{
  "n_layer": 11,
  "d_model": 640,
  "n_head": 10,
  "n_kv_head": 2,
  "head_dim": 64,
  "d_mlp": 1728,
  "vocab_size": 16384,
  "activation": "swiglu",
  "norm": "rmsnorm",
  "norm_place": "pre",
  "norm_eps": 1e-06,
  "positions": "rope",
  "rope_base": 1020.0,
  "rope_fraction": 0.5,
  "qk_norm": true,
  "attn_scale": 0.134,
  "bias": "none",
  "tie_embeddings": false,
  "parallel_block": false,
  "extras": ["some layers without positions", "local attention windows", "paired heads", "gated attention", "exclusive self-attention", "value embeddings", "hashed n-gram embeddings", "a smear gate", "an embedding shortcut", "learned residual scales", "skips across layers", "capped logits"],
  "init": "trunc",
  "init_std_qkv": 0.0209,
  "init_std_o": 0.0259,
  "init_std_up": 0.0299,
  "init_std_down": 0.0299,
  "optimizer": "muon_variant",
  "lr": 0.00699,
  "lr_mult_up": 0.884,
  "beta1": 0.95,
  "lr_head": 0.00341,
  "warmup_steps": 27,
  "schedule": "wsd",
  "decay_fraction": 1.0,
  "decay_shape": "linear",
  "final_lr_fraction": 0.05,
  "batch_tokens": [32768, 65536, 131072],
  "seq_len": 1536,
  "doc_mask": true,
  "train_tokens": 463700000,
  "steps": 6404,
  "dataset": "wikipedia_en"
}
Each number is 128 + 32 x the weight over its row's rms, rounded and kept within 0 to 255. Layers, rows and columns count from 0. The size above them is the row's rms in percent of the matrix's.

# layer 2 MLP up, 1728x640, rms 0.0299, rows 1706-1727, columns 560-599
size [104  96 100  98  90  98 109  97  97  94 109  98  98  94  99 105 103  93 108 103 104 101]
[[ 97 146 127 226 142 130 164 203 146 128 147 139 119 164 128 135 152 133 175 137 134  53 100 145 121 109  89 123 137 100 136 126 157 112 185 128 138  92  67  65]
 [139  77 138 154 137 107  70 134 112 118 122 183  78  69 155 118 146 119 159 142  94 146  62 154  97  97 161  92 120 104 183  84 149  93 133 115 113 161 177 190]
 [109 103 105  89 125  95 108 123 202 166 133 123 118 119 147 133  94  52 122 117 107 162 123  84 122  93 137  89 117  92 142 180 123 138 110 134 162 140 203 166]
 [155 149 143 135 130 125 198 102 163 159 147 136 132 133 125 146 168 147 148  88 149 109  89 224 157 188 153 106  58 177 104 133  86 148 170  98 104 129 125 174]
 [131 118 158  99 123  25 134 158 151 104  86 101 163 157 140 108 159 141 153 179 131 142 150  91 108 143 158  92 127 163 141 153 189 131 104 170 121  51 153 141]
 [136 114 140 179  93 139 101 150  65 131 151  80 134 205 135 121 169  81 121 149 159 195 107  96 170 122 117 153 141 131  87 159 162 126 162 107  90 114  95 107]
 [158  73 149 127 111 144  72 150 144 155  73  68 130 123 130 118 159 125 100  89 161  96 102 120 124 119 128 101 149 143 147 160 120  90 141 131  57 145 180 135]
 [175 157 110 146 162 156  99 167 154 149 150  67 104 168 162 146 150 121 138 157 134 169 106 145  75 150 142 209 124  80  87  94 142 148 123 123 157 126 159  89]
 [ 80 108  64 122 162  73 148 152 152 105 114 133 125 151 203 103 144 105  72 137 207 148 161 183 134 128 118 130 146 135 118 132  72 103 179 118 132 128 119 192]
 [123 160 100 147  97 130 156 171 131 109 147  93 130 132 114 112  94 187 124  92 124 111 140 124  96 205  67 111 160  91 146 161 196 205 162 118 107 138 132 159]
 [154  93 213  95  98  93 103  94 159 135  94  63  83 147  98 124  57 115 136 132 141 134 129  82 115 114 103 200 126  99 164 205 121 108 108 116 208  90 117  94]
 [148 155  91  94 167 127 137  90 112  85 195 133 129 166 115 178  95 137 132 113 135 164 108  78 141 164 153 155 155 130 155 167 137 141 108 179  88 166  92 151]
 [101 107  86 142 146 168 168 124  61 143  99 129 117  62  96 130 164 128  99 145 130 108 112 154 138 154  68 121 110  98 127  75 147 172 109 149 179 160  83  95]
 [120 159  99  92 120 166 103 138 150 133 134 139 175 138 143 146 112  97 145 128  70 142 112 105 102 119 156  84 132 137 123 133  75 101 140 137 121 185 129 124]
 [138  99  68 146 111 103 154 158 116 152  48 210 108  97 115 126 133 105 133  71 128 176 146  92  92  84 167 112 148 164  65 150 147 184 100 144  91 145 150 138]
 [134 148 112 152 110 128 116  87  82  99 125  93 166 130  88  93  81 132 146 144 120 134 112  93 160 135 168 118 141 110 126 145 142 119 122 141  77 103 154 132]
 [144  93 125 136 127 100 116 107 133 111  73 110 134 119 106 150 170 143 127 118 122 114 114  54 107 179  75 156 109 113 102  79 177 151  90 133  88 126 169 154]
 [129 144 116  95 110 131 191 123 121 130 103 172 147  74 122 135  98 189 131 195 116 168 172 129 120 136  51 116  60 133 156 136 166  62 150  76  97 181 128 147]
 [180 124 120 138 116  49 169 124 189  89 117 108 101  88 152  82  86 112 174 125 124 110  87 136 114 111 118 119 159 125 105 156 151 161 108 147 164 153  59 133]
 [157  90 119 143 126 161 128 117 153 137 177 161  95 111 151  77 125 157 148  99 107  91 102 111 116 150 109 162 115 108 137 166 127 159  43 104 110 102 123 128]
 [118 114 100 153 109 150 144 149 161 104  94 132 150 156 144 109 171  87 145 128 150 145 187 169 176 146  97 110 133  82 103 112 133 102 109 174 134 136 152 180]
 [124  97 137 140 137 142 117 104 129 173  70 155 151 105 130 136 168 137 139 139 126 137  96 116 128 181 103 165 130 122 127 171 144 183 128  72 157 143 128  71]]
# layer 2 MLP down (transposed), 1728x640, rms 0.0299, rows 1706-1727, columns 560-599
size [105  98  99 100  96 102 104  97  97  97 108  97 100  94 101 104 104  96 106 101 105 101]
[[136 149 157 109 108  92 116  70 138  72 123 145  90 163 183 129 136 150 124  39 182 141 106 135 213 137 170 100 181 166 152 107 152 108  98  95 153 100 137  93]
 [114 174 122 109  93  67 119 142 168 182 169 141 143 116 104 117  35 129 158  91  74 150 128 119 165 146 178 160 130 173 143 153 103 133 131 132 129  96 107 114]
 [176 171 162  92 197 121 109 149 164 157 130 178  93  89 136 150 151 123  72 137 143 107  66 164  94 121 174 141 152 163 161  94 154 146 128 160 108 145  92 147]
 [197 171 132 137 124 141 168 119 117 105  70 159 143 133 151 144  78 111 116 112 145 111 128 120 178 148 112  91 105 124 134 148 170 174 116 165 122 108 111 166]
 [130 116 129 162 183 155 124 147 130 140 100 204 147  94 166 158 137 163 119 157 113 165 126 103 159 109 184 121 192  93 173  53 193 140 135 160  77 113 152  94]
 [128 126 163  79 108 149  83 199  87 130 199  89 105  89 139 142 143 146  93 154 177 124 138 103 102 155 148 167 115 165 118 155 183 149 150 127 139  99 140 117]
 [132  88 129 136 131 128 113 103 117 155 130  55  84 169 119 113 149 146 132 109 125 146 156 136 148  89 127  61 101 108  95 161 143  26 155 148 132 145 138  98]
 [ 66 189 139 167 112 133 100 136 177 112 149 167 114 181 147 128 160 109 112 119 141  87 151 169 129  83 112 105 135 175 133 146 139 122 164 127 145 100  71 126]
 [114 113 155 144 102 188  72 172 160  62 109  26 118 119  79 159 140 109 105 156 133 142 132 125 152 115 158 112 114 161  96 149  89  80 102 125 114  95 128 168]
 [145 134 106 160 184 184 104 160  69 154  92 165 128 113 104 103  89 117 128 109 117 109 129 136 109 163  88 148 136  96 104 120 149 145 133 138 140 126 145  79]
 [159  71 129 141 131 106  97 129 174 107 112 108 107 139 137 163  96  88  64 148 172 123  82 148 127 113  59  51 131  89 158 139 125 108  40 101 168 169 173 104]
 [ 74 195  84 120 138 173  60 101 105 126 160 154 100 147 136 102 143 130 147 110  94  83 104 159 135 112 161  97 146 103 135 147 121  84 123 133 117 144 170 120]
 [173 107 123  68 157 165 112 153 191 113 124 147 171 158  47 145 171  87 114 125  94 104 180  83 108 163  71  88  87 140 137 117 134 130 173 153 152 151 118 124]
 [203 125 138 162 146 195  99 168 129 148  80 154  63 130 144 111 111 143 216  62 129 122 108 171 112  95  96 177 121 123  78 200 147 114 199 107 160  88 123  74]
 [ 99 195 169 157 111  86 105 148 144 149 171 104  95 163 122 144 136  73  68 129 190 120 114 137 127  79 133 147  96  88 109 114 103 113 126 133 103 135 203 158]
 [140 113 108 112 109 105 117  95 198  93  63  95  76 154  59 178 163 141 144 112 174  88 125 105 199  55 111 110 129  23 111 155 135 160 100  90 128  98 179  77]
 [178 107 137 130 150 143 124 219 150  95  88 117  99 122 115  96 165 158 106 114 138  93 114 129 107 103 152 159 123 155 164 169 187 106 146  80  46  59 105 146]
 [154 148 109  83 114 108 163 160  92 167 109 121 138 107 159  93 116 116 179 160 106 141  82 120 154 126 121 110 126 160  89 139 139 142  99 179  84 150 135 148]
 [160  85 185 118  97  78 142 119 180  63 121 176  81 128 205 121 110 147  94 146 119  94 141 110  41 151 137 118 123 179  83 134 206 206 136 100 119  88 160 131]
 [131 160 117 132 149 178 106  82 154 117 154 115 163 130 137 124 125 126 167  92 103 152 127 144 113 172 173  85 174 108 126 159 117 147 148  93 126 185 114 149]
 [100 137 102 136  92  78  46 157  82  99 119 132 134 167 117 126 153 104  55 112  53 125 127 120 125 121  85 138 136  82 119  96  95  90 114 105 117 123 115 151]
 [112 111 124 111 190  64 104 113  91 157 138 106 122 161 137 107 193 124 107 201 175 162 137 162  86 161 122 173 150  82 110 191 117 181 111 118 134 146 120 100]]
# layer 2 MLP gate, 1728x640, rms 0.0299, rows 1707-1727, columns 560-599
size [ 99  98 104  96 100 108  99 102  95 112  97  98  94 103 104 101  97 113 100 102  92]
[[153 114 149 134 104 115 148 140 105 126 152 164 104  52 144 149  99 142 129 118  95 122 133  77 156 126 180  95 146 121 151 105  87  41 157 100  88 191 137 162]
 [167 118 105 190 152 170  99 100  54 155 141 123 170 168 123 110 164 205 145 153 162 183  90 130  97 155 117 126  73 121 193 134  76  93 123 125 106  96  84  82]
 [134 158 142 118 139 114 134 106 117 111 173 132 141 121 105 130  93  72 117 103 132 119 176  98 151 133 113 158 100  70 118  97 163 124 137 125 174 136 153 189]
 [110 114  48  84  54 122 114 110 154 167 144 148 125 110 137 176 105 174 151 156 115 101 136  90 130 164 143 129 113 148 150 158 134 167 150 193 151 139 181 142]
 [ 74 100 132  89 151  96 118 146 131 118  81 184 100 138 127 110  72 191 107  78 144 131  85 136 140 114  88 139 150 171 143  28 142  98 106 173 110 117 156 147]
 [136 148 137 129 125 117 101 123 161  88 168  91 152 110  93 147 143  92 110  90 127 122 107 137 103 119  96  89  78 119 141 143 123  86 102 108  60  90 149 160]
 [ 88 183 149  87 105 116 143 146 139 149 130 118 192 186 188 166 168 172 108 167 136  81 145 181  78 152  86 116 161 100 182 105 107 125  88 143  81 149 128 158]
 [ 90  99 130 178 100  82 137 166 159  83 102 160 134 198  66 159 183 136 146  59 112 139 192 155 128  41 161 130 144 176  90 192 107 124 111  89 151 115 123 116]
 [148  98 171 103 158 124 103 171 119 144 154 132 136 122 120 165 145 105 140 108 130 195  89 131 123 164 154  88 100 150 132 164  99 175  96 172 125 167 138 159]
 [134 150 125 162 144 176 154  98 108 134 144 103 145 109 138 151 112 110 117 100 133 111 110 118 147 141 129  63  82 136  60  69 139 112  77 119  87  97 127 189]
 [156  92 105  65 125 143 162  87  75  97 198  94 142  74 108 111  79 108  63 141 149 171 127  80 163 154 189 134  99 172 153 138 106 129 120 161  98 156 120 133]
 [202 154 160 113 118 144 156 141 140 217 133 154  98  73 101 126 131  93  95  99  97 164 119 175  99 125  93 140 100  87 176 113 118 176 121 118 145 156  67 129]
 [115 123 140 123 153 161 157 136 178 180 150 206 108 176 111 161  91 127  96 104 133  64  92 166 197 121 143 157 106 124 169  65 154 116  99 112 126  64 110 122]
 [132 114 138 154 144 162 106 125 136 141 155  89 145  78 137  94  69 115 131 163 102 105 147 134 161 185 127 117 130  70 139 102 154 150 105  80 176 165 145 112]
 [109 160 126 154 112 120  96 150 200 116  92 105 149 108 139 113 140 140 113  80 182 159 120 138 139 167 105 113 149 125 135 193 144 130 148  38 145 135 155  90]
 [121 131 126 135 129 126  89 129  79 110 129 180 105 132 124 148 100 163 136 131 147 148 195  64 168 105 126 102  99  99 127 166 188 108 112 132 119  80 136 172]
 [151 105 107 103  90 133 196 156 119 115 116 144 128 184 157  92 149 163 113 123 175 102 126  76 142 141 105 103  74  82 130 121 168 109 165 156 112 127 143 137]
 [156  62  93 160 111  82 127 137 218 105 125  76 145 106 182 164 103 108  64 162 128 116 129 151 129 106 140 181 160 137 110 153 130 165 113  81 143 176  82 155]
 [142 168 127 133 102 166 102 123 153 103 160  97 116 147 190 119 150 102 115  60 143 120  73  82  64  75 110 147 113  35 176 139 130 144 129 139  72  98 122 163]
 [157 110 139  86 102 154 114 102 159  69 117 161  80  95 191 140 179 124 137 129 130  95 139 140  85  82 163  83 133 123 158 106 108 107 111 113 104 138 172  83]
 [132 125 105 106 132  51 125 110 157  76 181 145 140 154 148 124 141 147 177 157 122 138 111 206 102 101 111 128 108 102 136 143 104  95  63 127 133  99 110 160]]